python train.py --norm_eps=1e-05 --bias="none" --tie_embeddings=true --parallel_block=true --init_std_o=0.0167 --init_std_down=0.0103 --grad_clip=1.0
Each number is 200 + 20 x the weight over the matrix's rms, rounded and kept within 0 to 999. Layers, rows and columns count from 0.

# layer 6 attention output (transposed), 192x192, rms 0.26, rows 125-127, columns 128-191
198,188,217,209,214,159,206,196,186,190,202,209,199,197,183,209,193,194,218,207,192,204,200,196,193,183,203,202,187,210,238,181,194,211,213,163,196,240,206,182,207,200,202,223,193,235,216,229,227,209,216,202,182,189,233,237,202,202,228,189,203,185,217,188
233,188,200,210,211,211,200,195,207,207,205,224,208,204,172,200,198,190,206,214,203,205,182,179,226,193,196,211,220,198,199,185,207,213,170,193,194,206,194,182,200,195,232,186,205,194,198,235,196,199,203,181,225,190,212,200,198,191,200,279,228,229,209,193
186,222,207,166,174,202,198,186,192,185,206,177,196,205,220,187,224,192,183,176,192,203,191,186,236,217,211,213,188,205,186,204,201,217,208,177,204,224,177,205,196,205,156,234,185,182,190,215,203,225,191,204,238,169,187,219,246,185,203,203,205,195,191,210
# layer 6 attention value, 192x192, rms 0.0771, rows 126-127, columns 128-191
194,193,201,189,211,222,192,190,203,216,192,232,210,229,211,221,201,231,176,219,213,209,201,218,210,195,209,203,178,196,226,192,203,192,225,192,185,181,172,229,191,174,213,216,211,212,221,216,249,189,195,188,242,213,218,230,212,203,211,206,218,181,199,170
210,211,217,212,181,213,181,176,192,191,214,225,197,189,191,172,182,206,217,203,222,157,178,235,218,188,211,192,213,231,198,177,228,204,241,173,210,203,244,196,209,189,193,197,224,200,235,193,217,215,234,186,172,176,220,187,203,192,205,180,205,186,191,183
# layer 6 attention query, 192x192, rms 0.0777, rows 128-150, columns 128-191
204,210,207,199,197,198,157,221,172,207,174,215,177,220,194,203,227,191,180,193,208,177,188,220,215,194,201,175,215,195,227,208,235,193,182,210,192,213,190,176,184,202,177,157,206,170,203,205,199,199,185,204,204,232,214,185,186,205,213,240,174,210,208,165
189,192,217,199,193,186,194,214,211,164,188,235,210,178,214,195,229,209,233,185,189,189,167,212,199,183,188,222,195,201,218,211,210,180,198,205,179,180,200,204,197,231,182,218,211,234,194,193,212,192,179,205,198,221,187,214,189,218,237,184,193,199,199,172
219,168,194,198,223,224,204,188,221,200,237,222,184,211,227,202,212,182,193,187,170,222,215,202,235,205,210,197,217,198,198,222,202,216,175,200,185,200,211,174,176,188,186,188,223,171,219,190,210,206,180,182,211,223,189,174,195,212,170,197,150,167,249,196
195,193,191,211,222,200,160,201,215,192,219,212,214,210,206,201,201,152,238,181,211,234,212,215,186,181,216,216,212,200,209,207,193,180,211,194,149,187,175,255,199,186,193,197,227,229,209,176,176,215,197,221,191,158,195,185,199,204,218,235,185,223,192,238
192,237,193,241,197,204,193,182,179,214,188,203,194,200,193,149,189,215,199,174,195,212,208,258,203,186,192,211,220,192,198,236,207,207,221,205,203,203,173,196,251,224,181,190,212,179,193,194,199,183,210,191,228,193,199,228,179,186,213,205,196,203,206,184
185,213,209,207,217,197,229,179,218,210,189,179,224,184,226,171,213,203,227,225,226,228,222,196,182,220,220,225,203,210,238,243,188,236,213,191,176,187,190,183,234,191,222,198,201,190,178,212,201,221,211,189,191,203,164,227,202,190,228,192,211,181,208,214
222,215,232,170,205,200,184,191,195,185,175,209,158,217,199,206,189,195,219,216,202,157,194,212,155,182,197,204,225,220,210,184,222,180,180,212,214,190,217,224,181,183,208,190,219,174,199,215,224,194,189,207,166,193,228,208,189,211,232,202,186,178,175,231
187,192,196,225,189,190,223,210,229,168,184,212,194,217,199,191,186,187,202,204,206,194,183,194,229,167,185,209,174,210,190,146,225,201,195,206,201,231,200,209,168,192,195,192,197,236,192,193,212,210,191,207,233,212,184,189,211,199,189,188,225,198,188,193
230,218,187,194,207,188,166,190,181,188,173,226,195,192,236,213,217,199,177,178,192,192,204,214,216,192,189,205,209,212,174,174,201,175,172,215,204,175,185,241,195,210,194,212,213,207,208,206,200,172,193,210,196,193,216,201,211,238,224,207,185,179,195,222
169,180,192,236,210,223,192,195,205,196,177,184,215,184,198,191,217,181,223,171,173,211,184,223,185,194,195,214,188,188,193,190,222,211,219,206,206,202,225,218,163,194,197,220,185,218,199,208,210,198,171,227,198,196,186,203,193,180,189,193,190,196,173,182
185,198,192,189,201,165,223,210,220,184,224,168,179,214,192,222,200,148,198,161,201,188,173,223,182,163,249,249,184,170,192,184,177,223,223,232,184,206,205,176,202,206,208,200,171,207,183,203,191,215,164,209,219,211,215,194,159,188,170,228,209,198,199,168
204,200,202,199,215,197,203,223,203,201,214,179,200,217,159,258,212,196,168,179,189,218,169,189,194,215,219,223,208,183,188,186,147,224,236,215,200,211,220,181,206,231,190,198,204,235,174,211,194,223,202,226,204,204,195,206,184,217,172,201,212,215,203,190
201,185,224,232,218,178,221,188,211,202,217,212,189,183,192,187,181,257,216,186,219,176,234,186,187,177,188,146,190,205,272,247,220,239,259,221,206,231,223,155,185,172,215,217,223,183,195,199,233,216,196,179,211,221,184,204,185,219,188,189,225,192,202,162
243,237,184,218,182,190,174,199,185,223,185,229,206,208,242,210,197,220,181,232,211,215,206,158,214,187,186,204,186,217,206,203,208,185,189,191,202,179,190,184,208,231,214,190,227,206,217,203,184,191,211,204,229,167,205,191,224,204,183,198,218,202,135,213
178,171,171,158,175,229,247,184,194,254,183,175,249,169,165,177,220,183,205,184,168,168,216,218,166,148,204,246,183,204,227,188,178,228,241,197,193,206,236,190,208,169,158,214,203,213,193,205,170,237,188,151,215,206,185,213,171,204,203,210,227,189,154,204
217,214,203,218,171,194,197,212,214,188,179,217,220,203,233,191,193,196,191,220,215,175,174,206,203,182,197,188,211,215,183,182,179,197,204,247,234,168,191,202,236,187,206,164,179,174,210,223,174,180,224,182,190,185,195,210,198,207,239,181,197,190,204,243
186,206,163,157,230,204,195,191,212,178,182,190,201,226,173,236,190,192,173,192,234,243,205,214,180,204,197,211,210,209,179,194,223,197,205,199,237,204,214,193,171,246,166,153,193,251,201,248,253,236,191,174,199,188,192,203,213,229,230,213,170,187,212,209
199,181,186,214,211,209,218,190,217,210,184,248,162,191,209,145,228,198,228,188,188,199,182,221,180,183,189,205,229,212,215,221,162,222,238,208,213,200,169,200,179,203,189,187,181,201,207,225,203,180,209,178,226,198,168,188,191,212,239,166,220,191,186,216
176,203,182,170,234,192,201,208,177,230,175,194,184,178,200,168,251,196,220,186,232,238,199,219,146,183,136,230,246,212,216,203,238,186,217,199,204,240,200,174,168,144,225,189,204,218,229,228,219,189,162,166,212,202,193,190,201,224,199,202,201,167,218,179
226,217,219,222,210,214,158,220,186,163,189,162,201,209,198,199,213,163,235,185,193,229,174,210,222,211,184,191,223,197,164,233,175,236,192,219,189,213,184,226,198,170,203,172,218,181,180,221,214,174,192,201,161,255,158,186,221,197,187,202,203,190,203,152
207,188,186,214,179,205,247,183,190,193,179,163,193,159,204,208,199,226,176,158,222,203,215,192,223,167,209,219,206,225,194,197,187,195,191,199,205,174,205,176,172,189,209,217,189,211,230,206,192,199,173,209,239,199,214,204,186,151,195,209,190,242,220,199
172,212,202,248,216,203,162,195,198,253,212,225,209,192,242,206,220,192,233,226,197,193,232,216,197,208,201,181,177,220,215,205,208,195,156,231,199,195,201,198,208,238,200,200,211,200,210,203,224,212,224,211,184,171,222,174,201,192,244,198,171,191,181,230
228,204,211,239,185,199,209,178,202,211,200,232,207,195,219,208,201,152,223,219,165,176,211,189,200,209,251,211,175,191,187,172,176,205,158,214,219,218,170,202,221,202,222,189,180,216,205,150,199,190,164,216,199,206,231,213,213,194,203,199,190,232,224,169
# layer 6 attention key, 192x192, rms 0.0758, rows 128-150, columns 128-191
198,231,185,200,193,186,223,208,197,210,205,201,216,225,213,204,168,222,212,214,224,218,177,172,172,213,169,224,210,197,176,177,174,196,204,228,226,209,216,208,212,194,200,237,193,203,194,209,193,208,203,211,206,165,218,201,198,211,221,196,216,189,201,216
177,192,177,195,192,188,190,198,212,209,190,206,208,216,187,221,199,210,185,196,211,237,188,174,210,217,220,189,201,214,197,211,219,214,224,224,212,184,180,201,195,198,216,238,213,185,192,176,204,198,217,212,166,205,202,218,184,189,181,211,209,217,199,198
202,197,223,185,177,183,223,189,208,193,189,203,182,174,238,226,164,188,205,217,201,176,208,189,180,183,217,223,227,217,237,175,165,185,197,216,222,189,198,162,204,228,214,186,184,190,197,196,200,203,209,206,148,175,222,212,182,212,220,190,200,214,187,193
192,235,169,205,166,221,233,202,167,238,168,189,164,191,210,198,209,213,192,221,199,172,188,223,235,184,196,212,210,187,194,193,188,187,217,201,211,229,220,173,191,239,199,180,203,183,191,220,201,213,185,171,193,193,203,192,198,196,193,191,225,194,198,210
202,199,239,201,161,210,175,199,195,213,225,219,184,197,199,179,210,228,177,208,212,191,219,205,220,180,207,156,205,190,182,211,203,206,174,189,170,196,176,183,206,193,209,181,185,159,198,190,179,200,183,186,188,204,185,194,202,200,183,237,165,200,218,207
160,226,187,181,191,195,205,203,211,203,197,210,214,212,226,202,177,204,195,175,227,186,190,206,187,199,187,190,199,177,161,195,192,199,172,206,192,193,179,195,213,151,188,214,196,183,211,210,201,193,176,187,206,181,169,189,194,188,164,177,179,224,226,194
177,206,166,174,154,188,192,216,194,196,202,210,205,188,206,200,217,194,175,217,193,158,177,188,234,175,187,177,198,191,184,194,200,205,181,194,213,207,183,188,223,205,204,205,213,162,195,182,195,206,194,219,172,208,209,199,216,183,198,206,190,205,204,217
218,186,197,157,229,188,174,191,225,180,223,214,197,235,171,203,214,214,180,197,182,196,221,182,197,216,200,221,220,216,209,168,187,180,194,184,215,211,183,201,203,259,229,195,221,211,217,214,183,215,231,225,211,213,195,196,202,215,202,193,182,185,187,195
192,186,182,231,213,206,207,192,163,198,209,200,210,203,205,217,198,212,203,209,167,189,215,230,183,202,221,207,216,190,210,191,230,188,212,203,206,175,185,225,199,187,201,208,224,219,198,228,213,205,154,216,203,204,173,229,177,199,201,185,147,221,194,240
254,169,194,200,229,204,191,196,188,193,205,207,186,207,194,189,222,188,157,206,203,199,183,194,192,180,212,217,170,187,216,187,193,223,167,182,193,229,218,185,163,241,209,195,176,216,213,209,203,221,220,188,209,177,209,203,212,223,244,218,202,190,191,187
209,196,205,159,228,199,185,222,205,229,210,195,144,181,192,180,180,167,214,189,212,166,187,214,198,177,177,222,179,207,216,176,200,185,198,246,195,205,218,196,184,251,183,216,173,214,223,179,174,201,180,211,184,224,223,220,198,220,161,175,235,210,181,177
223,155,229,190,211,189,205,194,211,208,178,196,157,199,206,193,210,211,192,206,199,198,213,198,213,197,186,225,184,177,184,195,207,209,198,216,195,222,240,184,180,256,198,181,182,227,170,197,219,188,223,183,219,208,201,205,200,274,197,197,205,216,202,168
196,189,238,184,237,209,193,225,205,199,206,204,162,183,182,215,184,175,190,193,184,215,197,167,212,186,193,220,175,237,200,205,197,189,200,195,168,226,219,195,166,212,216,240,177,202,225,199,188,222,160,227,208,216,196,244,211,241,167,213,240,180,189,173
190,200,152,184,188,171,175,210,183,191,182,216,199,205,204,232,206,173,196,224,193,178,193,182,199,178,217,184,211,194,216,143,204,205,187,190,169,177,219,195,214,228,217,191,252,233,205,185,176,183,175,243,220,191,184,205,189,244,194,213,211,171,189,221
250,185,198,163,233,224,226,207,201,235,181,200,178,191,198,177,188,201,187,196,184,175,178,230,198,180,135,236,193,209,212,176,220,205,217,215,219,208,195,192,138,235,202,156,183,201,228,205,191,225,190,157,191,214,223,213,204,196,224,179,230,222,189,196
233,174,233,173,211,186,205,176,217,206,187,234,205,217,207,190,205,227,182,254,197,200,212,210,183,152,163,179,193,180,198,208,179,240,228,244,204,208,187,199,196,256,175,207,194,208,212,198,199,241,242,214,217,207,200,215,209,224,229,199,199,153,142,201
167,174,207,253,191,246,194,167,174,192,177,208,192,218,200,216,168,191,170,207,180,200,168,212,200,185,232,203,229,199,197,221,190,160,157,200,207,198,247,170,207,222,200,182,216,217,205,203,249,209,210,208,195,216,179,219,226,210,176,163,237,205,233,167
215,183,208,162,158,223,202,214,188,224,179,230,208,186,219,223,207,217,178,213,198,201,226,167,150,173,184,206,200,218,183,224,190,189,196,212,186,244,198,212,179,192,162,154,207,164,231,243,193,207,203,199,223,226,222,222,164,174,208,178,217,183,178,207
185,198,144,215,186,229,202,193,185,216,221,201,201,186,185,187,194,168,222,175,193,224,152,225,186,255,190,223,209,186,199,230,162,209,209,203,207,228,224,199,190,194,240,184,201,229,176,228,225,208,233,257,157,203,230,177,179,189,185,159,231,181,173,207
205,202,246,196,180,197,197,194,194,220,221,206,181,195,193,235,188,176,237,187,171,188,165,186,184,205,233,215,197,157,128,217,207,216,209,192,190,204,185,220,195,180,183,221,170,221,163,203,196,217,169,191,205,180,226,206,221,200,191,192,185,232,195,183
197,171,190,205,195,211,201,158,195,177,205,200,148,163,191,215,225,201,249,160,183,203,161,162,159,162,152,227,211,212,148,236,207,174,224,182,216,157,236,213,210,197,217,227,197,243,243,172,200,204,230,180,205,214,230,225,211,164,202,229,181,204,192,228
180,175,246,197,213,211,162,197,183,178,182,230,225,207,195,229,166,205,228,239,185,210,200,213,199,178,212,168,198,215,196,183,231,201,214,222,208,191,224,198,183,229,170,204,191,215,229,221,191,202,157,185,171,197,223,187,208,191,243,165,205,213,177,209
197,169,233,214,192,186,212,179,189,178,225,223,227,221,196,192,215,201,221,199,233,206,220,184,230,196,259,174,237,219,232,196,200,235,200,194,200,188,176,196,189,179,216,165,223,195,210,202,182,183,184,225,202,249,203,198,219,208,207,207,200,210,179,180